Each number is 128 + 24 x the weight over the matrix's rms, rounded and kept within 0 to 255. Layers, rows and columns count from 0.

# layer 12 MLP up, 1344x512, rms 0.0311, rows 933-950, columns 0-127
[[ 84 145 153 117 106 120 110 130 111 101 158  50 107 167 136 154  98 105 161 148 101 108 105 174 108 130 128 182 117 138 120 159 162 132 120 145 123 109 178 144 109 117 135 118 138 170 128 139 117 114 141 170 139 159 129 171  79 121 125 136 133 133 141  81 124  84  85 154  86 110 126 132 171  99 103  71  85 170  86 124 134 139 132 136 114  75 164 155 103 138 131  84 141 137 148  91 135 114 113  96 149 105 102 146 170 128 113 161 170 104 112 180  83  99 149 138  95  88 132 110 119 157 176 150 172 182 151 145]
 [153 129 124 108 160 102 138  77 104 125 115 212 111 156 154 184 180 178  96 109 120 128 176  83 133 180 128 115 120 172 120 113 133 156 106 159 156 120 145 139 182 187 113 126 177 116 189 136 134  87  67 142 201  91 160 162 167 181 124 170 121 120 116 114 111 152  96 174 135  74 151 118 117  80  72 139 107 117 127 118 139 172  89 141  88 127 146 132  94  83 137 136 134 146 147 142 132 118 114 157 154 108 127 108 116  65 157 191 167  66 110 136 131  83  66 108 105 120 119 177 130 112 154  89 176  58 179 118]
 [124 110 113 120 126 141 146 120 108 103 110 124  80 103 126 157  93 106 137 147 156 142  94 160 131 149 118 150 130 129 158 125 147 151 136 126 118 148 101 111 125 141 128 131 146 138 153 154 116 140 138 106 136  84 135 116 133 173 179 135 123 152 102 141 135 126 115 100 106 101 116 183 148  93  82  91 139 190 145 144 125 145 135 123 127 150 155 157 143  92 134 132 130 160 154 130 125 119 151 152 109 103  98 138 164 148 163 133 140 104  81  91 134 122 157 131 110 133 120 151 135 165 160 126 108 120 154 142]
 [167 136 126 125 102 154  93 114 150 139 121 133 135 179 123 114 145 106 123 116 137 145  98 137 132 130 144 146 129 154 141 141 112 143 125 144 158  74 136 147 114 143 138 124 137 111 120 135 116 125 131 136 133 114 132 151 148 132 123 142 106  94 114 134 149 136 136 131 161 129 125 136 115 158 145 132 124 130 127  99 102 139  92 137 146 107 153 127 167 113 121 140  73 128 121 123 151  94 126 153 126 134 129 137  96 121 135 102 107 157 123 118  90 154 161 141 137  76 124 128 141 126 156 117 115 146 122 130]
 [165 126 158 146 183 124 131 101 118 148 113 134 108  93  59 120 120  85 155 159 134 129 141 136 151 115 162 123  75  60 148 127  95 115 184 128 121 130 124 131 135 206  92  81 114 178 129 115 109 138 102 143  94 141 153 136 144 131 121 147  85 175  90 122 180 159 119  86 119 122 127 114 155 119 110 148  87 174 146 122 109 133 133 152 139 136 165 100 156 101 109 115 123  79 116 116 147 112 158 145 116 136 117 137 108  87 132  75 180 127  96 127 117 112  66 123  86 111 117 219 142 131 101 129 124 141 140 102]
 [117 127 101  89 115 144 180 112 135 188 138  93 122  93 109 161 153 187 153 146  91 168 114 104 109 163 214  76 148 173 123 128 138 108 145 129 126 144 129 114 119 165 104 139 152 167 103 141 107  76 153 156 124 139 108  89 118 103 150 120 164 142  88 120 119  85 108 132 108 148 148 153  98 119 112  31 124 112 150 147  88 146 136 146  54 107 149 195 135 152 150 110 139 117 155 117 136  76 115 131 158 132 102 127 119 154 106 130  90 127 133  93 107 130 157 137 175 121 119 101 152 131 112 144 131 165 129 127]
 [ 90 141 125 102 147 107 173 133 109 125 125 155 107 117 117 129 115 154 146 122 109 118 132 111 104 191 130  94 172 101 166 137  85 119 156  95 144 160 107 127 141 154 155 165 112  77 125 142 164 107 122  83 185 121 132 109 156 134 117 184 161 124 149 115 105 151 125 127 132 131 169  94 194  85 141 115 194 117 137 133 157 104 120  90 129 161 135  92 144 165 173 189 134 152 151 147 184 149 121 122 145 134 120  95  88 127 104  70 108 147 150 118 152 144 143 142 109 130 139 131 125 110 158 120  74 143  84 145]
 [123 107 112 155 124 137  90 154 130  87 144 152 159 148 115 162  88 118 110 202 111  98 145 134 176 118 103  78 167 125 121 152 127 166 115 188 115 106 147 117 124 133 115 138 152 100  92 145 107 141 134 140 189 117 112  86 139  93 129  77 137  91 141 126 100 112 139 161 115 150  97  89 116 124 114 168 111 119 157 159 115 141  77  53 112 100  78 110  90 127 126 144 176 142 123 109 131  88 109 108 132 158 137 153 186 114 109 170 104 121 136 114 166 113 147  90  94 145 167  92 121 102 161 124  96 116 120  82]
 [119 118  99 153 183 127 129 109 186 127 115 152 152 162  73 116 155  95 160 119 160  74  95 105 148 159 111 130  92 143 116 141 141 160 113 167 117  76  99 158 124 133 162 127 109 146 130 180 107 169 101 161  90 153 100 162  92 124 112 127 129 125 159 127 172 173 139 153 131 143  98  98 118  82  96 129 133 109 147 183  74 134 110 135 101 117  89 139 156 148 140 124  83 155 129 109 140 184 133 120  97 138 127 126 105 137 165  97 118  93 105 145 120 156  88  84  68 150 179 133 145  89  87  87 140 147 161 130]
 [134 142 106  99 153  89 138 117 121 162 143 127 149 147 128 125 160 116 153 117 133 121 155  92 156 104 115 144 122  96 111  85 126 129 156 153 102  78 147 176 120 174 124 119 128 114 130 126 129  79 146 102 163  76 129  86 127  75 101 131 136 113 105 123  97 103 116 109 157 105 112 114 121 142 102 124 135 101 100 139 154 157 164 168  95  96 151 150 124 110 149 126  92 145 103 187 126 136 141 158  99  70 141 130  80 113 147 104 129 134 143 129 153 136 138 137 109 104 114 140 146 136  95 105  84 131 143 110]
 [114 178 131 117 142 125 132 135  95  85 209 137 120 112 140 178 113 153 121 135 133 164 111 138 107 139  99 115 127 135 107 138 120 157 152 125 149 140 144 138 146 193 111 121  99  97  76 124 104 112 140 149  97  94 131 122 144  89 141 102 162 154 133 116 142 170 134  95  77  94 132  70 155 130 130 154 115  97  65 148 167 173 128  79 124  86 141 141 163  98 160 179 162 112 121  92  75 132 127 187 104 134 125 120 122 131 139 146 162 117  59 107 135 163 123 122 111 149 123 194 160  69 116 138 118 133 121 110]
 [137 135  80 142 171 139 185 130 139 141 117 191 113 142 128 118 150 131 121  89 185 137 129 121 134 152 135 131 141 105 134 140 106 156 109 117 141 103 107  95 132  91 111 142 107 173 159 149 100 174  96 146 123 128  90  94  86 141 150 108  83  98 118  74 107 140 169  84 106 148 159 121 135 125 170 119 112 187 126 147  78 131 154 130 162 141 130 136 138 127 158  96 128 148 131  99 108 158 150 100 128 154 124  98 158 120 113  84 142 102 156  87  99 103 119 149 119 127 150 118 133 126 138 167  76 152  96 127]
 [113 112 143 112 112 124 144 134 130 119 137 106 162 126 119 159 104  88 116 140  86 128 123 102 109 146 110 150  99 129 146 134 140 112 138 131 145 152 106 134 141 146 144 126 120 140 105 160 143  93 149 131 105 128  77 130 126 131 116 103 137 136 163 121 124 132 147 132 124 151 148 117 131 125 150 129 173 149 130 140 143  92 140 158 121 135 160 126  94 126 143 118 114 100 139 102 160 137 151 111 124 132 161  99 149 122  88 149 134 148 153 167 121 127 118 125 161 166 105 135 126 104 137 159 112 130 128 105]
 [ 89 111 158 154 154  98  92 131 153 112 144 155 117 112 135 107 118 111 122  89 135 130 160 129 167 172 136  95 163 156 143 181 167 155 127 169  93 126 174 127 111 144 165 168 138  98 126 156 150 148 142  76 145  77 106  48 139 132 119  94 140  71 108 161 119 135  99 110 146  91 102 130 112 119 107 134 172 147 123 146 115 163 118 107 142  92 164 165 122  99  65 134 200 121 119 162  89 118 152 121 137 104 149 133 157 164 109 136 159 171 101 114 127 115 102 128 128 129 122 118  58  94 120 126 138 101  58 143]
 [144 105  85 118 160  77 171 114 145 109 162 171 129 144 100  80  82 149  74 126 160 128  79 104 142 115 189 137 136  61 122 124 129  85 114 105 106 107 120 138 112 143 132 159 120 149 172 111 111 129 139  69 114 132 177  90  97  84 139 120  95 120 156 138 111 186  87 122 121 131 160 116 105 114 150 160  86 105 147 176 102 155 112  92  97 139 121 117 160 187 142 159 108 132 148 155 148 158 143 137  94 125 143 150 114 132 135 148 128 107  91 113 146 121 150 169 132 138 143 107 151 133 150 141 111 104 106 136]
 [158 157  98 129  97 127 120 155 104 123 147 110 132  93 106 122 125 105 123 108 134 188 134 125 145 118 132 122 127 112 143 163 116 132  93 137 135 144 130  98 177 101 102 118 101 144 121 161 104 137 149 117 166  84 122 162 147 153 116  86 113 162 148 172 126 120 124 138 110 144 110  81 151 116 132 153 144 126 128 133 125 123 129 180 121 156 133 119  91 163 135 128 102 164 118 150 148 147 121 149  93 143  86 122 165  91 114 154 123 136 100 150 143 116 154 111 130 116 102 139 131 123 103 140 128 144 117 150]
 [140 108  85 150 122 144 126  95  97 119 117 142 109 109 127 118 132 151 126 136 119 128  96 133 111 121 113 158 151 136 154 145 131 144 126 104 161  74 147 174 155 149 135 126 118 108 127 147  99 102 102 139 165  97 123 140 115 135  94 102 134 101  93 117  68 154 110 109 114 133 104 154 110 127 100 109 130 167 188 121 103 169  85 103 103 148 151 123 138  99 128 148 144 102 104 143 105 153  76 155 111 124 136 128 135  93 169 154 184  88 158 117 123 152 129 108 111 160 136 128 151 110  87  98 167 162 166  89]
 [131  92 159 161 158 118 114 161 111 156 130 163 121 119 159 104  96 148  96 138 143  96 162  94 131 100 132 125 115 162 123 155 129  67  91 149 138  96 127 141 131 170 110 119 140 108 100 136 115 144  53 135 162 120 128 149 152 107 109 144  99 101  85 129 154 171 134 165 106  99 133 106 119 166 146 138 116 134 111 142 173 176 134  88 145 115 141 144 122 104  64 111 159 124  91 163 135  94 137 141 106 100 133 163 151 177 121 141 104 157  64 151 147 180 158 132 104 132 123 108 110 133 160 159 119  93 130  79]]
# layer 12 MLP down (transposed), 1344x512, rms 0.0271, rows 933-950, columns 0-127
[[112 138 144 153 144  65 164 187  92 101 129  82 141 106 128 122 114  89 146 182 114 136 101 127 119 111 123 122 166 145 128 172 143  81 138 147 108 148 115 116  68  68 133  96 136 148 139 138  82 121 167 123 130 111 146 139  91 122 135 153 145 152 129 101 134 133  78 182 132 137 114 181  93  96 156 114 113 195 120 134 114 174  78 100 136 133 138 137 109 152 147  96 107 145 128 115 154 119 159 129 116 136 149 119 114 215 111 137  74  94 113 118 111  65 142 133 137 160 138 158  81 122 140 127 129 164 128 104]
 [132 129 144 124 126 131 131 190 126 150 117 166 129 176  83 100 143 101 149 169 121 140 118 129 130 131 143 146 131 101 119 123 108 135  85 169 132  56 183 157 119 126 155 101 100  96 106  76  89 157 162 133 167 140  81 114 123 120 155 128  77 127 155 106 119 184 158 105 117 126 120 114 131 174 113 195 155  81  90 113 166 151 142  82 171 136 132 144 145 133 158 153 117 175 153  87 145 126 101 158 113  95 163  95 134 132 126 140 147 110 117 101 127  90 146  89  61 136 120 142 136 100  82  98 163  88 155 171]
 [144 134 152 126 145 145 136 151 121 129 110 130 117 130 109 130 121 146 166 152 131 129 108 146 111 164 135 158  94 115  96 167  94 123 149 127  89 122 104 102  97  94 170 165 131 131  81 169 128 108 145 106 133 138 136 120 128 115 125 129 157 132 123 105  95  97 154 113 109 117 109 133 118 133 113 105  98 131 129 140  87 192 161  94 109 141 126 145 163 130 113 126 156 106  98 114 133 136 142 141 141 170 127 157 130 107  95 106 126 157 117 110 126 123 134 140  53 141  91 105 150 136 130 122 161 116 103 149]
 [132 154 146 118 144  96 111 119 127 110 113 136 160 107 126 119 152 137 133 105  98 133 125 114 159 110 133 121 130 131 118 115 130 118 145 121  90 172  98 156 137 133 152 114 134 125 146 141 113 129 175 117 120 127 129 134 115 136 144 118 117 108 149 121 156 143 147 120 129 124 137 149 110 126 115 155 166 112 163 122 110 121 130 111  82 142 136 128  96 145 127 106 122 130 112 143 106 171 178 106 138  97 118 124 132 159 142 137 117 134 105 122 141 108  95 126  83 122 100 144 132 124  91  98 122 143 152 137]
 [ 57 104 161 141 121 112 102 104 175 173 102 152 115 147 157 143 175 170 129 117 115 154 136 175 114 128 123 139  64  83 134 146 123 146 124 136 119 103 114 130 117 135 182 119 112 128 114 102 131  80 146 130 163 115 137 172 105 101 128 116 131 121 124  94  78 148 159 185 128 175 173 127 138 103 128 135 166 101 102 130 119 117  98 131 149 110 116 130 163 113 141 123 105 130 139  97 112 165 151 138 107 119 138 100  56 157  99 130 153 157 154 123 141 164 158 119  75 119 116  78 108 125 163 105 133 106 103 114]
 [165 158 129 122 164 115 167 157 149 103 109 190  95 136 188  94  79 118  92 167 183  98 127 132 137 113 109 119 140 119 149 128 154 140 142  98 109 118 134 116 157 123  80 125  72 167 148 116 216 146  96 174 162 134 127 133 143 149 163 178  91 181 140 118 132 148 163  70 153 146 145 139 148 166 155 151 191 159 111 160 139  95 108 131 204 115  86 145 127  95 113 193 125 108  71 143 113 170  98 106 139 134 176 148 156  88 123 149 164 108 130 171  94 145  90 101 111 180 153 124 146 143 126 159 169  89 114 136]
 [151 137  96 110 112 115  90  96 115  90 135 149 124 149 190 101 108 169 128 145 142 109  99 164 178  94 161 116 113 138 150 156 168 145  79 118 105 121 182 105 119 146 108 159 170 146 160 103  87 104 156 106 120 117 154 100  99 141 110 163 110 144  89 130 120 114 177 103  99  97 116 182 184 147 128 142 144 114 117 133 140 124  75 102 124 130 171 147 143 120  99 160 140 107 143  89 136 142 134 163 195 122 122 135 159 138 110 130  98 128 128 108 103  97  83 142 109 151 146 146 165 175 142 148 126  96 192 113]
 [130 162 145 103 141 128  72 158 129 205 109 148 181 176 119  89  87 141 130 108  99 101  80 134  32 106 126 153 130  88  68 146 134 124 109  98  94 125 131 131 121 133 121  64 136 136 140 132 108 146 151 130 128 149  96 162 181  84 135 118 113 135 165 152 171 155 100 148 142 162 156 153  83 161  59 126 134 120 115 131 106 162 113 126  80 126 111 111 131 115 138 137  54  79 131 147 139 190 100 144 184 118 164 159 108 115 168 126 172 168 134 105 175 141 120 114 152 154 116 120 121 128  99  92 116 126 165 144]
 [179 155 128 130 154 111 136 143  53 148 180 107 122  95 105 134 119 134 118 151 144 111  99 145 108 113 136 103 196 136 107 166 105  75 160 155  80  96 123 111 155 119 116 172 139 112 146 175 159  89 118 110 130 183 117  59 103 136  96 139 108 137  81 142 123 103 137 153 107 143 107 142  94 147 157 155  79 173 131  90 123 122 146 148 140 121 122  86 104 132 147 176 135 103 153 119 111 116 142 148 131 119 102 174 112 193 178 115 144 124  80 136 169 120 157 109 109 126 158 162 110 150 169 139  99 115 129  86]
 [102 149 131 113 128 157 190 149 150 138 117 141 108  89  94 125 110 166 112 170 121 140  82 153 137 136 115 154  85 111 133 151 136 143 140 110 154 134  98 112 139  94 109 116 117  98 125  86 138 149 140 133 146 117 128 143  97 179 156 119 160 146 139 115 150 117 150 108 103 155 130 111 117 159 159  91 116 130 141  88 115 120 134 111 128 152 134 101 123 150  86 165 147  97 105  91 108  88 113 114 131 156 122  96 164 125  79 167 111 105  99 107 107 122 123 104 115 132 140  99  87 117 110 152 141 129 142 120]
 [152  94 150 130 112 117 153 110 129 133 142 111 151  77 111 109 147 157  85 123 137 128 153  95 144 119 127 126 134 132 117 117 123 120  69  76 135 133 133 123 103 125 127  61 164 121 104 130 154 125  92 131 140 125  85 131 147 126 120 151 136 115 151 145  88  93 114 136 154 152  97 178 138  89 117 128 131 188 124 136 102 104 193 198 116 147 124  95  91 133 135 165 133 109 158 127 146 117 111  68 143 106 153 135 109 149 136 144 143 175 167 127 121 124 162 112 143 109 139  87 148 137  76 108 151 145 117  90]
 [133  89 138 123 121 106 102 135 102 114 170 153 161 148 122  75  76 119 125 135 120 138 144 162  96 102 116 123 123 107 122 171  59 105 118 118 136 145 190 150 160  80 131 136 141 120 115 125 106  95 126 118 148 119 164 119 149  99 115 138 139 148 137 198 131  89  89 164 112 116 117  94 135 156 117  98 126 116 132 138 173 121 149 103  96 138 141 129 142 123 132 123 111 184 155 185 123 122 110 126 119  95 110 132  89 110 112 136 167  86 131 155 165 161 166 156 137 169  97 134 101 169 151 103 117  78 119 170]
 [149 122 144 136 113 133 145 109 108 125 136 136 109 132 112 118 144 139 131 135 133 129 129 160 132 121 106 137 102 122 139 133 114 133 133 111 127 116 117 114 120 131 156 150 149 139 113 141 119 117 135 176 135 134 117 143 126 124 151 148 139 119 127 106 116 139 128 112 127 161 105 149 124 131 140 134  77 153 121 135  94 158 159  90 143 139 133 126 167 139  95 104 109  68 123 114 142 103 112 146 105 150 117 166 174 152 143 135 129 158 139 110 137 142 131 151 120 132 117 101 130 114 131 132 161 103 118 125]
 [112 130  86  82 106 138 110 106 153 147 151 115 121 127 160 111 114 141 172 133  98 123 102 148 111  48 164 175  97 103 104 102 155 141  75  98 192  74 122 182 117  78 127  74 165 173 101 123 104 185 118 143 118 139 123 115 173 132 128  91 148 131 181 124 124 166  95 150 113 203 142 139 136 156  90 142 141 114 124 132 114 114 108 152 114 102 162 111 115 167 155  89 104 107 174 134 118 135 137 115 165 124 117 144 194 128  96 123 121 127 150 118 149 128 144 109 122 118 106 144 125 123 104 131 164 107 162 148]
 [147 152 143 159 122 200 112 103 141 136  79 151 142 108 159 141 138 112 161  93 100 114 112 116 127  93 117 160  87 106 140 138  99 121 116 142 110 144 114 123  84 131 103 127 149 155 148 145  91 119 123 142 100 109 152 142 132 133 170 106  87 104 152 152 121 144 132 141 131 183 126 188 144 163 117 114 141 183 116  98 146  75 127 171 101  84 137 150 136 111 150 130 136 120 116 123 163 123 133 147 110 110 178 173 143 135 176  77 144  83 142 145 136 142 133 139 118 147 151 111 174 144 105 145 158 120 121  82]
 [122 101 141 133 141 130 139  95 125 146 130 164 112 107 148 116 105 127 125 154 151 104 156 141 132  94 148 125 146 119 169  94 121 127 160 127 184 165 141 104 130 135 168 159 146 151 161  79 153 154 106 145 124 103  67 114 125 160 152 136 134 109 122 135 132 144 125 108  86 125 131 163 131 159 157 136 132 152 113 111  99 157 155 148 143 118 123 119 123  89 103 153 145 120 111 150 122  77 124 124 126 147  95 119 168 157 147 112 112 135 112 141 147 105 135  91 105 153 171 146 127 160 127 129 108 149 125 108]
 [101 160 105 153 139  96 154  98 178 120 130 177 153  94 102  87 132 118 136 134 115 175 123 145 163  95  96 164 182 118 118 128 136 112 151 124 113 121 104 105 132 138 101 155  88 134 111 115 145 119 163 148 115 152  92 125 113 110 151 137  80 146 109 154 130 140 114 130 113 158 112 130 113 135 151 108  99  92 123 108 129 147 122 167 123 154 114 120 135 156 119 137 122 137 112 100 140 108 121 109 152 114 129  76 126 130 115 141  97 113 173 153 124 110 167 152 153 132 112 142  80 119 119  70  68 129 106 132]
 [ 48 170 107 141 137 121 133 130 130 123 115 100 143 113  93 153 113 129 174 138 112 187 160 159 111 176  87 127 102  75 108 114 158 119 110  64 110 171 120 112 130 131 141 167 131 140 131 114 138 115 163 130  97 106 138 117 120 108 153  81 104 128 148 174 148  75 120 115 158 112 163 112 160  98 109 126 151 115 160 128 112 110 109 193 148 101 118 126 155 139 165 127 109 144 111 145 102 118 147 141 127 127 147  98  92 114 117 115  76 105 180 101 153 111  94 159 103 118 193 131 138 143  74 115 103 158 170 169]]
# layer 12 MLP gate, 1344x512, rms 0.0291, rows 934-951, columns 0-127
[[128 196 165  85 121 117 148 146 129 136  98 106 152 136 135 101 155 118 134 108  74 136 148 126 189 143 144 177 147 150 163 174 144 160  81  88 134 157 109  95 112 118  93 144 168 169 126 141 152 126 168 143 127 106 141 102 143  95 163 140 154 164  70 114 131 125 124 149 120 139 151  87 105 110 147 133  91 102 165 161 138 120 123 113  67 126 120  94 113  79 107 107 136 125 180 133 121  95 120 134 109 148 109 119  95 150 150 156 112  98 117  87 111 104 126 118 159 182 138 159 170 113 191 156 106 136 138 138]
 [122 161 147 127  57 106 184 106 179 110 104 163 166 146 134 105 156 125 140 112  89 158 154 111 139 148 122 133 137 131 148 162 147 104 109 105 138 133 108 100 129 151 119 110 150 121 144 157 130 111 151 126 118 138 106 114 112  99 130 138 127 132 145  77 131 139 106 113 116 156 107 120 107 124 141 134 149 133 137 119 127 121 117  96 132 134  95 158 106 152 128 126 132 113 139 150 153 134 128 114 154 126 121 106  98 117 118  82 123 138 122 135 123 152 159  97 129 132 141  75 161 115 155 128  89 144 125 119]
 [177 125 168 135 114 162 132 118 165 132 118 111 116 154  96  91 109 107 130 109 146 135 126 126 147 165 142 128 138 123 128 152 135 135 138 111 142 114 105 111 143 135 121 124 142  92 116 119 125 133 131 132 132 131 136 160 128 126 112 126 145 132 123 156 134 125 119 103 144 141 118 111 120 112 159 117 112 126 138 133 144 127  90 130 158  90 139 141 191 116 108 119 125 139 125 152 163 108 112 135 121 130 103 145 104 131 126 121 132 133 127 113 103 138 155 126 149  76 131 146 139 128 192 129 104 132 121 105]
 [132 115 128 136 169 177 129 115 122 118 150 145 131 143 100 169 114  85 146 155 102 134 135  90 141 162 126 121 107 105 141 147 149 148 148 159 158 181 100 132 134 107  93 123 137 142  70 112 146 140 145 163 106 140 151  89 146 126 125 132 110 130  94 155 148 103  74  49 127  75 122 143 127 155 138  85 119 171 119 143 139 111  99 124 128 119 102 105 133  90 141 136 128 107 131 112 112  90 163 132 150 152 105 145 125  78 141 126 148 115  94 135 102 107  56 107 122 139 142 188 145  99 113 119 150 139 141 121]
 [186 168 123 109 157  94 179 180 201 106 152 180 105  77 128 133  83 114 122 130 176 125 145 101 122 136  76 128  99  97 160 146 155 148 178 107  90 105 142 131 170 162 106  73 108 108 129  74 128  97 133 127 199 147  72 142 143 153 143 152 130 173 116 118 135 165 149  77 142 157 110 117 178 142 150 164 142 150 189 127 151 127 173 100 140 158 125 167 130  54 138 174 167 128  91 152 189 163 134  82  75 136 108  82 137  90 131  72 131 168 166 102 127 131  76  95 131 140 169 127 171 201 109 138 111 126 119  80]
 [147 151  88 127 130 106 169 137 134 115 183 178 136 159 171 153 141 120 143 142  99 146 157  85 147 173 126 157 147 111 163 146 113 123 168  55  92 134 117 100 130 149 158 145 149 110 141 171 188 108  99 120 192 138 139  54 147 100 147 143 119 141 118 118 123 151 154 101 159 129 138 177 208 139 133 148 168 122 130 125 104 174 109  87 109 101 175 100 117 101 100 163 169 129 160 102  99 157 128  73 134 106  96 117  87 110 121 109 108 159 102  97 141 171 101 141 140 160 171 105 121 117 127 109 110 142 100 129]
 [135 112 131 155 180 155 133 107  99 122  81 100  94 135 132 117 116 132 140 135 133 148 126 113 140 150 151 142 140 116 104 155 187 172  91 121 141 135 140 129 102 153 104 135 152 187 169 143 174 147 116 100 149 123 164  95 154 186  93 121 115 108  65 133 102 139 126 172 147  56 106 162 127  83 183 147 125 149 109 108 146 111  50 111  89 132 102 123 102 129 119  89 106 114 162 112 153 110 124 148 139 165  72 146  78 131 132 137 146 114 133 153 136 167 112  71 139 135 122 155 154 117  79 149 110 120 127 163]
 [114 132  87  95 129 146 162  91 160 146  58  88 123  92  93 126 120  88 127 100 143 128 130 149 107 144 181 130  89 162 150 138  90 147 133  54 118 132 115  92 104 157 138 128 139 167  99 116 128 138 118 133  64 145 148 166 148 101 146 141 150 173 111 131 133 141  92 136  93  71  90 124 175  72 128 128  80 150 110 124 163 126 108 152  93 133 120 140 140 138 105 109 136 148 100 128 122 141 185 138 120 166 108 118 165  99 147  92 145 143  79 119 133 171 105 133 100 150 143 122 135 150 145 112  92 149 116 145]
 [142 100 140  97 124 121 163 105 146 116 135 136  90 105  76 118 131 151 152 139  76 142 112 128 111 122 140 155 162 161 133 122 125 125 141 121  95 139 158 154 119 129 127 108 173 135 147 139 155 117 160 165 115 153 171  97 133 137 117 103 130 146 107 123 113 155 140 130 116 100 148 131 113  98  99 112 131 136  85  93 122 135 149 171 164 160 104 152 166  98 171 166 159 112 120 130 119  82 147 129 108  85  98 141 157 156 121 138 134 140 111  78  98 148 127 112 154 117 109 121 158 136 133 133 124 130 147 113]
 [131 116 125 139 109 141 148 168 106 157 154 170  80 159 115 102 104 134 112 157  91 133 102 136 158 115 143  90 119  73  99 114 112 119 142  92 160 160 133 139 125 151 146 137 128 202 109 127  98  69 101 118 117 172 133 103 121 174 119 183 168 120 128  92 116 159 116  93 130 157 138 148 178 173 117 111 107 205 120 131 111 108 161 132 128 113 132 109 150 120 106 122 122 138 150 143 133 139 156  94 140 130 108 134 107 163  98 113 167 126 179 119 148 125 116 112 121 130 114 148 156 140 180  85  89 174 142 120]
 [139 104 138 107  63 102 176 112 135 145 127  81 150 147 147  80 119 147 113 108  62 164  99 133 104 107 148 130 155 104  86 108 163 158 139 124 132 114 122 116  94 145 115 110  94 147 144 140 109 152 129 156 140 114 151  92 146 142  86 125 150 163 129 136 125 116 106 107  58 124  80 131 122 142 164 140 144 132 133 132 161  97 121 112 129 138 107 117 100 137 119  80 155 145 161 127 134  68 106 128 121 111 111 132 146 103 182  94 151 152 148 145 146 132 168 105 125 104  83 168 136 148 187 133 145 110 126 112]
 [116 111 126 133 126 124 127 130 144 162 123 132  87 140 116 101 158 141 137 123 153 135 120 129 153  81 129 124 150 126 115 128 146 185 121 121 111 116 135 117 106  88 108 124 123 129 142 112 101 132 144 124 116 151 171 121 144 165 129 124 105 127 118 101 123 122 126 124 117 142 101 109 162 131 101  92  84 128  91 124 103 173 123 104 162 118 123 122 136 151 125 121 127 151 133 144 102 149 125  97 124  98 118 161  99 155 180 107 105 140 151 113 110 123 174 138 103  84 118 113 151 164 108 110 125 106 148 158]
 [142 145  98 135 155 141 150 105 133  93 128 143 142 104 128 127 142  86 204 104 184 127  98 122 134 108 136 137 109 112  89 151 124 133 104 123 125 128 115 144 166  86 115 120  98 176 118 143 122 123 103 130 157 159 133 120 146 155 153 144 132  95 114 175 106 163 144 184 112 186 129 153 136 103 140 134 103 127 107 145  90 133  81 155 109 115 154 123 128 133 110 127 145 112 167 123 215 123 155  98 135 111  71 121 130 138 145 156 110 130 192  77 113 126 162  93  75 107 113 100 110 180 139 128 132 127 147 121]
 [151 137 159  86 117 159 149 142  90 114 151 143  84  92 148  91 158 133 142 130 167 111 173 108 156 151 119 119 166 128  97 133 113 119 114 120 145 133 131 126 120 136 125 119 156 145  89 148 125 109 133 146 135 128  97 147 109 142 108 184 150 125 148 128  96 111 139  81 133 126 151 125 100 113 128 145 142 144 125 127 166  85 146 151 103  85 134 181 107 116  98 125 124 114 128 142  74 115 128 148 132 118 156 162 135 149  85 119 149 121 118 183 112 132 121 113 126 129 139  95 165 135 120 155  79 118  97 126]
 [156 172 125 114 119 155 120 106 148 108 106 141  80 136 157 112 101 140  73 145 157 141 139 147 174  84 123 128 146 132 148 121 144 115 110 103 175 120 110 143 138 121 112 134 129 128 135 140 158 146 121 156 157 119  92 123  87 135 123 118 119 113 114 166  96  75  96 130 117 161 111 124 124 127 143 133 128 110 121 188  99 156 129  84 144  97 141 136 145  91 149 148 128 178 139 131 118  96 116 137 135 131 155 116 148 155 173 169 120 154 154 119 144 106 146 129 107  97 112 122  88 130 145 131 122 100 109 115]
 [129  90 200 135 135 157 121 186 130 120 139 106 110 102 131 158 121 106 143 111 133 131 140 142 121 152 126 126 184 159 143 149 164 175 151 110 164 110 152 103 144 109 133 139 128 119 124 151 139 152 170 135 150 118 135  87 137 136 101 100 144 174 107 175 115 132 156  99 152  88 144 119 117 140 107  81 145 136 115 147 125  99  88 164 130 127 177 151 163 111  96  85 136 130 163 120 133  47 134 123 141 142 108 142 103 107  93 101 147 141  72 109 115 137 157 111 149 130 137 122 138 159 151 121 125  82 168 130]
 [145 178 150 109 145 130 164 131 134 124 144 106 149 109 158 108 170 166 100 126 120 135 135  69 155 171 166 160 173 165 142 109 108 124 157 142 129 147  84 140 109 108 102 100 113 131  77 145 160 161 104 139 138 172 121  95 150 100 124 120 130 100 119 123 120 156  63 118 108 135 141 170 117 152 182 119 110 108 156 111 133  98  95 107 131  89 137 130 127 114 135  97 123 151 166 122 138  70 150  85 108 164 110 123  95 118 200 169 153 105 122 186 113  94 152 109 136 123 149 106 130 136 161 132 113 188  99 113]
 [ 97  60 125 131 130 141 113 136 136 106  96  91 118 134 123  97 163 157 149 107 132 126 116 112 135 178 124 187 128 108  95 136 152 175  91  79 113 146 110 102 146 128 114 163 173  96 125 186 136 131 115 172 129  82 159 109 126 127 117 106 177 105 111 169 134 143 130 165 125  77 158 128 107 130 137  82 140 158 138  92 144 118 172  72 144 118 168  92 135 109 103 110 105 185 147 123 130  85 146 117 157 102 141 128 113 140 112 138 140 185  98 136 105 154 128  86 145 121 138 152 131 114 121 105 195 102 175 109]]